Weights of a small transformer language model: local attention windows.
Each number is 128 + 24 x the weight over its row's rms, rounded and kept within 0 to 255. Layers, rows and columns count from 0. Numbers have three digits each. The size before them is the row's rms in percent of the matrix's.

# q: layer 2 attention query, 640x640, rms 0.0498, rows 0-63, columns 448-511
# k: layer 2 attention key, 640x640, rms 0.0491, rows 0-63, columns 448-511
# v: layer 2 attention value, 640x640, rms 0.0485, rows 0-35, columns 448-511
# o: layer 2 attention output (transposed), 640x640, rms 0.0472, rows 0-35, columns 448-511
q0 029:112126121118117164123122163113127126140119124135131091118158107122125166129119140115120140121118129146098132135082131132152177125134102119083118127140143098147102185146112188093145127122122078
k0 028:142135136144113123139104098168129147095118155115153119133129147139125128175115181101097103136113118103135125135156134119152106118097179130109130102125082170105149143192083111131162114106102132
q1 031:104118106155131146088125107129102098127081124118148097119080133146171096086098098130172189136114112113161100165134107109145102113143141122150157093165150122158112129116137121126117159069115129
k1 028:131066088093105105167117141119087157131099129144135129111138131154107106146128126101133168125134127110122129098093153123125119169092155139140130102165136089121126119126124166138129085121142144
q2 030:133114097126139157141127134118121149127136048131163134114132132092087140146138146117108175151128168085086142104144182092132084133134125119157147129135091108101125110129152127151141171105160101
k2 031:134155129170144135130121070118101128180133163129148168106150121151126101185143115102133117130117115122151168149133131107148128104148156156159124096130108101130107156162150082109125100063100153
q3 031:115144093131133108119129097106121114135135151088164125153113106106127082098119129141111140099143130168094134138144095121106111146135111119091171109131144112119148150142103100109135151059099092
k3 030:142137088106133131144133105145172110106122160165115136107101134158101109148134111172114130135147122155152104118104148159149150169168156078121114137136071089166146150112122147137135135129180106
q4 030:154074123145134133132119115125091142159091089127149099117157133131100173096116142113139156113094073117111152103104113118095145130130122107150155124143096107090118120139143167149158151144126179
k4 030:101178147124106156126121136132146126101151155097132140133091134192117121157121121120120126140165168153093125151167117117092153100181132102109103102120114089144155125130102111134166164122133183
q5 030:148126102139124138094165115173111089153194175174140142069108124161108118109189150104151127131191171105142151113140111166122125116135163143118114169129149133135133186128136096137121172085121118
k5 029:135136138178112109130122119133156161095125147083114108136163134134135163131143106156098093158106120122130164112123083105119149141104163082133137133136137156086092147123102118121137133108087135
q6 031:098148108130166134118125160119092140133150106122118147138128099118128196099108181125122101128099153134144118130081168153118146121119125168096129119136142125163146106144145135143137093114146104
k6 031:133124146150098106150117152104160135126158105119169158156162135149116115144154135116136134145107152102111156128155083123175137117089177125117096129123137100107160106164136157106150118106120128
q7 031:194108097128121124142153092094150138148118140131114118137124086124164161133129162139126075114150148124141103144163121146165143154136163129162182122094139118180131162124127138136137144109126112
k7 031:103119187168119115153175124124132101136144116123108130095148118072107099098138150126101127123118068120128124110133129114122136161138149086105151120121115109115104108124125126124149158098109135
q8 031:201131117113115121139078167146157137142165133118105147117102123124137119188109132142169129118103134146099144152027156137151128101133136142145176160109117102168143146132121129121131132158125145
k8 029:116127152106111118124112132119127138126115138114144110140104103096086156127135104090142124120148135114138080155112144111122104093135135132155125152149115155102162139171133139149110146103160156
q9 029:121128079111152144138114134143083196151140153110124108115100085140159115132124181126101104133132124148106105185136137121127191120139104132106139154137131081104118160134122166139124169159103087
k9 030:147170118089116126113118080111151134111142145150103140118121122135138100110151124172107132153134104160105117111127103090136111104137119093113120129128113156133162110108129117096157136135129130
q10 034:164148124112088083159101086141090162137123123118121130134139139120098142141178142130085117120124170127135118151131141160138142141141171150161155138094129136093107159178131149136121147143136109
k10 031:075155112099148140129085084099113147114056125134095113091110123098126175143147104135132131102106085140120137148139123129130151132169083116135104142094109109144147057076127133105131160120103101
q11 032:101143149111130155085107078154137100143129149118103099147112145144172154135101159123126122127126162153153105194136127084116073111104130141145132140139141160155135118149123110138142125088125139
k11 031:118112130125125130124093103145128109184084103110143161110099113154123152093121119085148134091139121117179115147091147132128170120115170142115180121125109138117111142173091147153132116103129140
q12 037:122160155077149172143134132121129157140149143123126102134115115145091114160156106132166159163149103156135157151101157118106150099138152109157153181170146150139141112092148097126108118178137098
k12 034:156154152125107133131128132132118136105109142139135161103140131121077088176104089159168087131135123134080079129159160125132124120086140125101081151164122119121156183100159126161119129121134091
q13 033:134126126155154143129171121181111115094114097124147114155119141106118096120143104125155155149128147114132137094116159171111141117091110168159118149154134109130074149093131103125124120123154153
k13 034:060204100149103125115110119114123119142118156135152101143124120145120128130126097157109132162116123130082157154123068155101147182119124110110134127177163161132147134143150146144137109080079121
q14 042:088101109148130087088127198122141130135144080085134087164121181121121142110109158118071138067118149136115133140123120134142084139114123125126089125073111151103147123129162144140150120141155142
k14 038:161101132137084086120160155125132126116177071090142090122163155103128097141133152127131095146149123134119115115125173158115125118108168117152143100142144132183097154141130108137108140142152127
q15 037:169165152104161149107146107111132139120119146167137122088125108134136137086126119128161118109118143116126118128132158146125144108123105089085108139177103138135146132116104127191089135121136125
k15 037:113106114120109130124151127109154110123091083125126151130157171087153135120106137143094168141090114133139133122109137142108132101094141155141128151147129134147122119116135118127109119096094107
q16 038:156145113119159093091110092107159103142124133166131151107117113110157141148150117125141118102126128145126104143076126137133147088128113122113141145116163126138153099130155099139098110131155122
k16 037:122142135052124139120136114138086097118116133147072143113149107110128107115138139150097151118117114102164108163097153073113153083166136110107141130100197119117098126136141135119096149131122104
q17 037:132158179084131130144145110110138157118141140138131119111138136119172132175096110140150133154125122099123128113182133105076183132110107115166119175149103106124165120138149090121108159126109085
k17 037:151139096147120133135132133091179119146139135141141115106114103139137126143116108165126134167111129161119112132093153102178136124154155141164167137143121126102145142146139136157101165123116089
q18 048:101102118179114118116130154142105127148138121091108090071128141149084124124106122113077126117141107143099103147133140150125143100123117132130121102092130092141111154152148120125128133133092150
k18 047:128161109135141118150136197166126109106095105124183068129151140087112118137093181118113097151135129125114107096131155125131144136105149116143153109099137115133135161143109094142106132143131115
q19 048:102120112154126099089139140139151120156130089118106159118111139120109135131093131116077140103135121109120123150116112147151126131129150101127127114089121121138157133157165137128120116100104166
k19 046:159094117132103097115146147124123151122130086122100088078147149058141086139106111127101116126125119103103115106105124108124122092151134126157138108161118145158125162159125149109089143150144140
q20 039:098078137109107142127116139178108135136071091100070100117153147115123120087146187117088131153117121085197157062099128186159162146125135141119121127099129143171147140133138138142122157109121133
k20 037:115121158098107116116151131162115077111119106102078145106127130115138186095121119133127091122154140141112147100085126126132159172151131124111104083117124169143072114149156126094166121160109135
q21 043:120109128079143120125150129099136086154157105126143149099137123108128127124127102134082158089118133118119115152135142080090186101163132091151113165108108103118136139136137090139126152144123131
k21 039:098100178092091139130074151098169153108150073096134103135140118115108150119157105127110128140106143117145119097110148131109161125148097156161086111145073126165159138119150095151140134133097160
q22 049:130112148155082148114131113120121078155148168125129116093106133101108097175127154139129116148122142106142115135169098147126154113094117153104098145140111133118126159109151129123111150116095133
k22 047:111133132144090136098114101162112099112138125139137084140128173116142148118145168114152141137128107163146154075110123187126148133101129113122138124131123147125130121071077127120146085143134145
q23 054:095155080175146103141144110113113148117102098138150138182166154158095145103130105151140126083121124139126162144113149100135099126144118122149171083120126120113160071189126126115116100125148157
k23 043:148150152094189115138103096098141110096086132104145162157136145127138155134110136119089201127128118117146119151129158118105144139128134174120108127122139126165148127112147127148125169085140100
q24 041:098174142113141122123153100113127116158139097151137142151111133133150087115118112132154103144145103134132100101160152113134122155175163122101140130113115152147135092140146142170121172089097110
k24 047:116138139089110156113112103098141126157114172139141171156107127115143163111172091143092129130137113152141123124124163111150128161149142151104122121133151112124123094142158174141140112100115121
q25 061:119147133129145173127098138103119134142141133161111103150132139166124134114079117113144127120136095169103133166154128102132118142110083118132147111126135132104114114156144130117109152130153136
k25 058:131146118136169175142139110139086148087097113133159089160140146165103126149098149080133141123144158076142083131145080129177183161112122124108165128119095133137121119100083079144154160083116125
q26 048:162134134147148101146096130082157128158152097128143165160113100106174140124118093121114109174147098109113102120106085126133102134135154130120146131107153138150140162101122128131138146114124113
k26 047:093140129099131150131144127105124126147163158169073122146110140165137123108145136119138076085138134153130117104092126123161126096120101090107183130092143114128115083142149128101108113126126124
q27 043:134170139109159115158120130127087168119125152139112133112119134111121151125166116175163154115170132117110107125110134094120141130131132099150120155129148100134139139136088130120110140111133112
k27 043:170139157096154142111136114129112149145140148173135115147115142129170122105157102124160116108172153126174124108147112101111159117122170175094174166144168125095106114135115076118094133096123102
q28 045:138149098136133106112120139100098121087108112157105141145137138141134155159118147137161121103127108124145185128071124125112095124134132154125145097139122142141160097150103174084123066118129159
k28 044:117132108121140103115146082168092128114142116121105152131126105153118106142133154164124123125093118116118130183133126122112106114122107136143144145118150125109148126143119152088151086110119098
q29 041:137151116126132130111132129136158150114144120137106111137119101114138128128079117135126157140073159165134079113094151112122124137116149179098104136179147143133132141150158145094135117098155121
k29 040:098135138101140121132142115149134164122101148146132077135133124176128129118108146127150154155068128153109089088133130097145139102110065164116158119132148156094160106131118129085158121098135115
q30 041:131152103131154136157128127124093149134133107150124135114139128136155162103124107161124143077137130152125128129063145116122096129144164090133100174124112136131172150155162120118151126145146120
k30 039:115108119160140126151147127105094170141148157128142117129141140151185135107102103107100121146130110152140082135116124102108094105100103138094144141115117147100145147156159189142155078155126132
q31 066:171121100109140126169176132121136121151131136144126160119123132114150116119115137131155157114141128152165098156126129087137139108171164172170099162144123136117133116140140101146098129120116140
k31 064:132163152105130151097125112119134118093081098117129131156119135152100129123133144124095134110162158079158078129099134129109177115112153118145146139091112118101115116106132067135155091135142138
q32 130:085103156136136117116115138128114137118141138126089138138150155107164166172093106107098104092151122122112104143168135146076121076102110088150122158145114138102111105103163137129109141170131129
k32 132:095102146129134114113116137131105145128148138127086142136155148104158174177100102098090114096159119109111111154171130153079123077098106088154116158142114142111107110107167132119101135172135130
q33 137:133126155139125126130115107120129145099109119104126110158093154155157137166097124103137123164112133142091125123130168139077156141126146127108113180142123081135129104130168119120116139135116159
k33 136:132114160141130126127113103126129157095111124102117105155092150153147135163102131107140130158116136150091118124130168133074162140121143130117107181137114082139124108120157120109113135135121172
q34 128:137099142106154155106123131080144103134139136151095097107139128116110110201158132090123111119140131116125103094140150146085188173148104094102132147166137112118098125134083115124129114087116073
k34 134:138090139094160152101126129080151101140129141151094101096139129116114115198147140094130119125141125115119112091133154139094199167141111088094117137162133113125096116139088119124135124092133076
q35 127:159110141112102134134153121142133087141141126111093116161123156099155118114102107157183129135128132128127107108142150102140147129102120109124107126108137121163103170097111123108132096153120157
k35 130:158117143104103131134145116141130085148146127116096111162130144091158119105094116165176127131126131132134103105154153098132154128096119102121104128114141126154101170094112120111130093147115137
q36 128:123091086095120134119107117086142132118125097134127083151124139149125119123107162123118112110124108161148125134142104174123132144089124168178134132138115079111145128110139130086074091154171143
k36 131:138094095095120142115097114091145134114123103126129087149111141138126115121110150124118119103127117155145124140131107182132128149081137162175128132140118084108148130097131124091080090160166152
q37 088:137103107150121104126108123120096126166153112100130133164105121165130161152137103149109106165150086090139148163061191150142130113127135112097108135113165114093108128125122100108149102091165160
k37 131:147114120148105095110111110135097131131143110093138127148108133156130170155140106144106114144156106103125165137058178185136118108114148117084118122103141130096131114114107100100152072098141151
q38 117:142157146194145104101129109115106098103117127108158135166076149102103141120130099132127113125099085079153151118151122127135129135098136084147086118127101103125153118087120142139100148086116135
k38 134:141158149187137112106128112117101102108110122116141129173083145096116147119140111130129109124100080081161154124155118124144130132103130078138082107111117103125155117093128151132088161080130133
q39 131:116147139123131101078143104134119099125117111150129115107136108143146077166129163133110103173114113114116111133173120135166154177167112073167127087107121081167175094104133084134153101054125099
k39 133:116146148122140100071145106129117104126104109147127109096132120135137076161145155127116098172105124111116117134180121146161132170156104074169128079111122079158181094098131093142151097053120094
q40 128:137156120123124119137134111103154121112107137088103105116112113096110134148164130149089164123141105128110111067136149118100149157129111131123103149130181113088113127139112110134117103168144149
k40 132:135155123117125121134133118116151122101104134088108098118115104095121134149171122145088152123140106122107114057134148122096151159126112122126112148140176120083116131135111107111114103165139156
q41 127:109140133166145145098135151110177104158112154136112088159193102156122119124114123107109177130120119116101157082101127156100125125147136123118114167177136136141136117170138140127119162184127110
k41 131:105134137153142148099136141119180113146111151134123085149195101150124129125117125104104172137123123118099147076103127161107123131149133124112115176179126144137135113175143139120121153172126121
q42 130:137151109121159128152118137146149167145081137135139127082135143139114159131132125137114149128083132132086167141134110113122072113150127085126134161108127100130133149137171110097133146129134164
k42 130:142159118119167138142124133147132166141084149143144129086139142134118151127130114137115137138083127130089161139136113115126084109145137091118132162114124098135123145138160107104137155131132158
q43 130:123139127118132141104167171119127072093107137139151129166130112095130177146112120160147165104148102091137116141151111126093188142189110105148095088144150146126120089137117167150157130152103147
k43 133:127140132113118138110156153126120077085110117141157136173123113094143192148108108167138156098151101097134107141145111140101187144182110114151096076131139146125121093142109162148164120156115136
q44 133:092123144098117093124094137096128123120192133144157150138128107110120121152121125101121118111173096116136126154070127152124076103117117138124153124138130119074121153143140160153143110155116095
k44 137:089127146103128095122105131099127122114200136143148156140117100100124115155122120093121119112163092113133123155074128140126069101108112125123152131148139129070114166147143165158129099161127094
q45 132:142089123128112160128158042177141131128150140142146139094121119121127171157139140081091094133091166114150128146124175107121125159151151128157146059146118137160144113114117110132127120136121160
k45 135:143094116120111159123161046175145128140154134147146143088117117123133160171141143070094091137088170127154133141112168112133123156153148129151146071140130136149148108114119106125131111134124169
q46 110:155109139160139139088113098141106099142154095135141105148142093128137113154090130123083138118093166117093105141094113098120133117159144137140114137145126095066143171114098106091116103119146096
k46 126:165106124164133144099122114134119099151157104136134100144147088132150107143081135125090148121092174124099106154111102091127144115147149124136097137148128089074142162115109114094104115129155107
q47 132:107081098142130096168076094131117107104147178128123121129114105119116109127129125112120122111141145119108109131122098142098124137131120141101184148157152137118139106112160122157161114141089117
k47 133:106076086143120103161087106124121108104149185133131128139111104119112112137126115125121124100145142118111118120117103133104129149119132138103193145151152133110137103117144134157159111154092126
q48 127:132107145098130152142134146105094153125131108114141133179086115140152164093140153106083177118132130135179114117122165111124127160116137107154092141107109132125131117117139131082112106123150133
k48 134:122106146092136136141136143119108149112135111132131122176084123140143174093128153091075180111136136138183113115127151115121128153104127104161096126105102139119139105118137117081108104125139135
q49 123:106138104132114123054092128134115128148230151139154112171172124124091112111115131115094175118124138175116100138134114132128091108134133176126132136161099121131123100118107143140128105115102150
k49 131:103137108131113117050084125134118128152226146138153124164181122119086112111126137122093176112123138176111106136127123138127103102121124163124125125139101125136126101116117139155126113117102147
q50 132:116158170132175170132151143121165122147110082121099116141132135160086117089162140130126087101153085094123107096167159123145098152143109130085173110097125077106090145113144141161123122092133103
k50 134:117160178136176165125136135136166120148115091110097116137127132154098115092166146128130089110166072098111109090165163121139098149147105130094170105111124078108083136112136132166116130090142101
q51 135:147147139185169123118084087170126147173163140156126126127142186126160086106141132165084120118107104161125132118118139146128140097129094127156090137132119156101079102119113137103126118092125144
k51 139:139143146176168115122080091172137172175167132150126120124136185124155076105150127165095120116099097151130128112120136147127142102129081122156098134135117163094083104119131144100119117091128143
q52 130:081168148137112107084173133176129145104087126149124133132117131183110166144176130166091139117149174160118139141137098121152136078156115117147163112173116141134107118118113152114114119121129109
k52 136:078166144131098106077179131185109134102070121145125139148105131176112148136174126165094142122154165162111124141128095124153136085156122126137178117165112142136102117115109148121119123116125117
q53 122:141157093155124123101134153140115108126169122152181116095154163105154146141133118124116145122135083099101112121124097154133138117172114126141097122191120091127132070111128133134141134133141135
k53 125:148164089156134122106132168136117103132172117161174108094143155099163146136121117133117146125132079101100113142126102146139144123183113135137101118188128094112133064114134127138128158135131133
q54 128:115116160124148153153086126124148142102148097085120120130112122133121147110093124155088135126165121142127098066120149143152151145136129122144157089109085093124128108147163151122146098116114167
k54 127:105114161112132163145094126118154134108146104085125119135101116126117152113098130153091133123153133139128105078118149125162151149138121125135154096103080092131137115149169155133144094114116161
q55 136:130125151129121114105138115123074087151104128117143141153086111147157117100110130110117119125126161089091132109134116106153127129162144135188119107105089143102074130143129131153133161140130121
k55 142:124130143124113093105134116120073096150107131120138140141085119149157116090116122112115115116117146094091130105132124107144120132159140140187127103115094146098079118134131125152132149133125128
q56 132:138130145118128139130139137129114087162133115124132151081174129112104133057126131160129092100173193119131115126146117136138092106125113130166080113178128177135114118134142130113138096117146158
k56 134:139131152109121138121141134126100085158126117124130139073169126117103145053124136162124089097170193125131118133140119139146098104117111132160088109182131166129110112128145130118134090112145157
q57 129:148155131106154105139154149128138101066082164163124127144133126088090122144134132125120131118117157091135145162168117142094110149167095158108184070104151098176125142130136163087157109116090154
k57 134:160142140095153109138159148135130101064089161165111129143143128084097123155139134126122124121134161086136148171159120152094101144169103160106175079104149092169133146124144148087156114121094158
q58 129:124138149115134132130124141134102120131139131137057145132098091126147110129125143166112126118153104155121163170144151143130133085156146091115124156110105063137135110111139140094096185107102104
k58 132:122136152118127142122118146131109130138138135134065137132095100137149105141120138174110129132153105153125162171140151138129140099160153085119128147100104065133132096121132139106104192109089095
q59 132:120094128134148141158144108139099147109149126177103133141135140140109171132138082148113136139091152132109106096179141114182113153090161132090113101127117153119133151113104144142144212135113169
k59 139:119088121116148145149145110139101149105151126172117131140139135142099167134150085141113148128095154117110117104178134118192112156098152126086115107126119150113139149112108147129138198141119169
q60 134:116115106120103118158139163110117143107168061138135123047120131170162109107164148094177139112118135105101138104146091137092127092113140144162111097097105130143129139085130126095150143132095176
k60 137:119111103121096115157134170110110145107173073127140132058110144170158107110147146096168146118120134108101140111142094136093134086115144142164106087087107126138127149091128129093156148132102184
q61 134:122124138095166101116105093164166109160103071137094115131100138122112099118130145105118132146103166079120148136110114138121152150124132180105157093126110130084167142155142161125147142183156176
k61 134:117119126103166103128112091159163118148090069142098126144096138126111099111126153100127119143104168075120155131114117134115141150118141172090161090127107127085167145149149151130153145183164171
q62 132:183149076094121116136146130139139142081158091113035138106129152141110156147172147169101109154146139146135102096128140086123090150115130161108135121124126134104108147122117149077096102130142126
k62 136:181151080095115107138151119138137152081150090112036135110126151143118152152176143167101110151147140142141114101125129099135086148110130160115133130121128134102107136127112141080099102130148136
q63 136:127099147092141180142108132099107111147105113122124093237137112134160086119104114093149130158172188140115118117081157138158166097146141136131141120107133134152082123131133136137133151139141162
k63 139:127103146091144182148107139098102102145117104118121099229140108126161087128101106086144136159173184146109116120083159133165175100141140130129141125111136134153087125126140143141137154146135157
v0 097:127135107132163135142113140131118120109175147077154138136101110114106157105140122115126095159137141121122146147157140127147133115112110153133070163097099153134090127138111124175130126130078142
o0 098:106138142116170141144104155143127077133159144119131134099107126143118188119107137072166117142152087164109146101122159113143138141106170128136153153119193163148135122134125097128131139151120145
v1 083:168099159109117109121103139115134129124131076127163127132140130134166116134134135127135152116124104123102094069146094153102118128155117108116121152192153176167077154137122108109118114122138124
o1 080:136149170121135135134116125110145148160135139116122117147157127105110087156115142131138163059137142167147133121146119106110114115150097129137155136146163136137085123130147160112123105137165112
v2 103:153159125145155111105148072140120108082094149151116154121106152103168035115090114122124136137116153086145092135127091139119183104148149142136112171093141086117108142106075090109127131127115133
o2 105:141136150156164086107161142136165149109123149119125123118124150112133077132076139148109108127132139121120129107105102161148096136102204113097127148115177178140134141099089104165138129092116168
v3 084:145117127135179154153118111121086135110102125124173106107131161116153134127130132107157143153134132106096121132138126130171158156116147151133134136112143119098114121089101115142122179088131115
o3 090:153114107115116116135149131139124128130094088136129129116133133118142152112146114154131129131170127086141135109088137142153096127153165173150087172152145166129132160143113116141100144128117158
v4 087:146125123138133121169105101132104170125143143133152118085164139137137129160160086105130128139116105115107137082127136144160132132097134138166128115130156123090158117099110171143125138149099138
o4 089:168120135119095135162148113149125147109128089110126135129131104127130101148141109165140143108173120076159130100102124108150112117146151158152132131158144145124149107145111159124114100151118145
v5 077:131099131126134111168126125118148138125141130132148095100160177116124129173141094138163134141145102159112122122127157124152098169150128140105123114161107152130115123096147158112147170121131094
o5 077:173097132119130125156138101127140124137105109122110138139159134107169117138197107177151141150142135095144136139113139113164149142146133142145103121163101155142098131121148170125126135101141110
v6 101:099150104138176154102136087196078120143106145127146137160109119110148111146117126112078163139138141082143147151108085145134121086136110150144159149110137133151149138089079146122135111156113093
o6 098:149124135117174144138148125178109118152092129115166105154109100124163110122117128154149101144118132103156122126108063151145098120122140159105145124143178160159149126075070128103154117080095131
v7 090:055184110146158128130088089100093122130101127118154135133127084112114102160125122134102114128112151159133134118120141172144159118093145132072095105095095133094144139101135144137134119092105142
o7 093:050107079127149134130077128135051134103129094137135150122123101120172120149168122126127115148116150158112114130118108159126160112166103138122084116141098119115145152130098133133146146113113100
v8 102:105119138126104091157130124155147144131137117133094071133137126148155148130152110115134159134122081146156140084141155108133110137136082153130136155136140146144158141128143120177132172137091056
o8 106:162149176147134128143102119140152125118115146099130114168077114142129110127150127133131141118107114129141152118102171129122114181115122164149186105137094113136121131105158160135122111131109082
v9 112:111101162130123141168115131128137109104105153129138150092107160154142078132128170135172123091165133089121055179104085160176149109172138080133139135092084099122134096119109125129161095133165118
o9 115:142107106171124080145124098116133132126110153125127137094144152134125117127138136116095132126121116144133096127134110151198146137107105124097114102106118174143118092125135114130173117073115134
v10 096:110131145114141093143111120163097107113093115090134163140121126153154089101081131138139145115132151099155101138103123138107187102181157131123174153142119127113147122135086071109121131122110106
o10 100:116120164156136088135131150119117152127114146083144114137127118123098118113085146127121122140088124126094123149112136184099124122121149097115159107107133138123114141129118075126158133139119129
v11 100:124161107090141169106171104139080172136113141103147163152137156126130107112126103171116145127135131157108105162108085149118146118163158138142139131125139138124153156121112171095124134153161119
o11 099:166140092127136132100161126106105198147103123121179132144137122111132114113142076164108105162129122091122086121134085163149123118132157142095105122142138140121162125141084129134147143139134152
v12 086:105121120142176146139103134107125146149102112155150109099139131139136140145154136092134104137107096138103115111111133175191165162136126089133145102103148132099122112101106154118112130100103108
o12 089:110129092152134137150120127145101153106125106146118164157167140103144128145143124136124106101103102112145144110111138140122117120165104140150126128119106115122172117151108128110077131116123127
v13 106:099142118100147125157139118133130130095174133111105112150162114135126141162128106133112178109135096084128156131138115117118113093141111139144150157114150135128108147066148149099159136130122080
o13 106:172100165088116165158115134130111129103118130137114139082139094159159127158116152128160115139125110077130142134149075120166118116112153135085147099140199131137138124060144150106155134075128103
v14 077:175134117133124109157113142113120093123169091101133116149140143113112110139098130158141131118127122145131115126141138148133127115115110174111108094146115151092092131142121073110139149114126142
o14 082:162134142119110139128106113133146092144152113111108129109135146103144144133132133159139134131133112129129119134083173156155136106154129159139087147111132149134109160093152103119150145134149171
v15 087:158110143172137122154111144110107122129154142122132115135113099121133129177115139131106129147107135123117178125128125125096120123143143149132150127155125138105118116140166116104136165146144150
o15 090:137086152083116170135154152136128126145128120109136113098148094107143124187168183108138162144118178130096125161141113094116184119139091099140115135120119098128102132162166143106160162153134093
v16 105:153135092091104125119150153125115083122108093165132139136143134128128100114148116179131131111137128173147112089106136114075147129120070135109142148139149137131140113119175143125123101144101133
o16 108:151176098127112134110146126120153095140124168117165115120143142095131130116143115153088139143082087143144122136133133165094168126132055114127168136096095097137127143083175179148173096157135137
v17 098:119134125111151085099136109154146149124126122094133125128165133124136103089135123085116154162118110123106115105125126112124127147103085131130137122108149110149122151098094105135138132148115103
o17 100:135140177154145123129120133167132158147133128125145132152144169127106084092083114143148126113145118148131153124102127089101094123149164133112162116124193157122142149103111106124128114135168137
v18 105:129157143132150148149117112134106142105099116144154177117138108121138123159122130081127127143123135121111093120167099138125157099123175112130139124077107088087128101113129120087117093112089106
o18 106:136100110149117140139124130120126157102136132119170132104126101099147124149108135081099125170123094113107133118149068171096107096131158123103109092099138109139144104130097133101158152131071094
v19 095:176110134113077142149172119149147119110141143134110164103119158111171078106123150128173147148129118116141083140134093107108111101174099133144117129114107118155125141117138077099118123143112124
o19 100:171152108163098107129155091119188123134124166103142117131098152082116101119116132142103127166100095127136105116094153186154099135127135147109119111107135151166117140085153123129142095090083146
v20 096:095164114139176185126088109099103130131096109142152118156156128139103154167124148125135109113131147152122118132139102160157166140091142112136161072093112132093106123105112145115161086112131140
o20 098:104104081143136144129093113129070147104146112119126147130169139091133150149126131108113115111112118120146109107131111164127135102151072143159118100101063116118165135172116135124130150149120131
v21 094:104138148131149111134133106102147109154126127134107123188127099128154161132121179151084103109105131112108101158134091158136122099151110119106190093143101131110108147139132139060125104126147093
o21 094:112122131149141116129108118150129135094142135153140084159108116127170127156130166139106109138102118134075091146121080165133143110119101101081151081110107088097128114158140120068141130137104066
v22 079:118091125129108125157127140117119123128161137134144125130132162102101111127124138125137128152131106147120113155126116179105071101132146162119130088140113128138138140092097135122133102142131164
o22 082:132096109120137103121147094137133109153114081125128109098143130099133095090161149139128135164154147084155111150145127113153117110136149136132075133141134166115110150112089162120158099113112149
v23 092:079089138091115142118105159130128122145084097170166120081124134140124113146136122092123134103132104168137071120108125113148163177109167092096156110125141127134164117125171134137116129099155098
o23 098:114127096154114106132107103099118133147094144133117157155163123111116137133136091121093118093088096143159114122130114128115139155115099128157154092110069099098141116162165163130118121110112088
v24 112:132139141144092140109137098145162117108137117188097116124105179112147073113132123117123157115132101144173108161120109103110156124182157118123131169132126131135154139100114085125143139087163109
o24 116:159140134186135082089110103131161129128093146114104134154103192125130101124120115136098111122097139145156103139104127170171126163102161139071133121126098161145126130085141129142130127053131131
v25 093:143165137093089128129145152143105180135115137046083137107131142155109142116115139150129153114134137130151141110144137126122130132097132109131146117081147072151170141134164114111146116134118130
o25 096:153149148128100128137082128132125170149144122105083133104099120138124141108095082122111161112118116116136155111134147115107104145121146138135155090135153123143160142068163109128144154088140122
v26 090:145066123099078142141166165123149117142142122100116132109121168111121147110154112135122150141124115130118150134133172132062065109158142155129093110165137140152105125124145130135109159141150156
o26 093:164137139091088148145146111089151115173101135129115096121123162139104133104177115134134159170106140137117114150160160135123182142128155121119121105139135107122093131080166152126139123104124124
v27 093:120198123129138153131131113117089129133091167124144133123147083130143123151133129136128143109121148114111112164130091102151124137127075072136153147158156103144160126167138153093143105113106151
o27 090:116164143122107160156150125123096116099130149130140106114124070131170126156130088112107129153104113135111106132118094126095111108131093121142115155169125131140145132152120132113142136141113127
v28 095:161071126153144120142125110113084091117156142142138117171114133125131147124109143150083122146141094127171137142119171140109107141129148165104105161135093151126113146173141114137098102119116160
o28 099:092120151128177130127132121136152070137178161114133073102127137156110174141131137115115170150168119127113111139120167118131175121126148118154119190103121105122114162156123116112144109147108155
v29 106:114139133118109155139123134077150146135136136129132113193169146143115169146107154146163138136108103127153101142145120125139124164110087126174161096121124141099074112134135152122138120142106128
o29 112:146092119139108151133127117150131135123175163113142107120155108095137147156134140121107159149096095070125122122124156153126138154125100142198110124117104118118146136149140139114140131133141168
v30 086:161104119151109110135113123151132128115195154126113133147145121127141107135139160140125132113111111145119170121139131175126109124142129136124104128168140132125194132176099103125156130143054142
o30 088:104157167108113106139141132144175148140168109120109122129105103153121115145137166145121177115134131148144138148111141131121115124156129128098121146107136127167132115168123114130122098158137122
v31 079:143123077114080143153143152123137125118125144129154132127137131135175132122136142129148157150147116128151133122155120123146113119162095159145110105163113151148160170142140095164109117121084149
o31 079:108157084135122116126141122114131120148110122147128124140107142110157091107124090143113138144138128135170154114131158132137103138147127164154088148125114170161147169126140133141104105155123172
v32 095:113167133115142112135145143125153140129147132092099129175156110131101163130139115150111123112114159166099175122136124119064097109094128148113151085129141084102140113132162155085151116192124147
o32 095:158124150121137160131124124152125144121155129084154107105131079132147126105162158109127147162111139100078149145158119119087136109117131106111152083107130083101120126112144133106175129140123115
v33 098:121123122151124170150092157144127141111118108150105133090130165167123144133111146093149126142126120126136115132115136150156151164131176101099150147130157141115161134145098101107139132089145133
o33 099:114119145138139124148136115136140135133158098109064151100151119137110147122122136113126148079138141104116132119110182140136105110127132116129114177137110156141163118143120107100101162093144177
v34 087:137175091124142152122141104167121140119084117113130140121166088137093150153141138139128137145123182110119173132129120096128148088098117115137141129091133083114115124116158172100147091151130092
o34 082:180108134107092185122098111184121129095140116103153124081118086130174144130151138117129110166086117103117144120137090153087142116111125121131127101143107135147128170106117141111187161137110104
v35 086:126139149095114138155130115135176136086109111116151151148170156148120146149144133129174112132143105146089082160134086089160135145108067135153141149139103114112099102121107162145124160176096133
o35 089:173143121157095114133120078106170136095103128119147169132131132134122125107150136124139127132127058101131137138102138100147082127109125144156124142133113142129092120147159142136099135188117161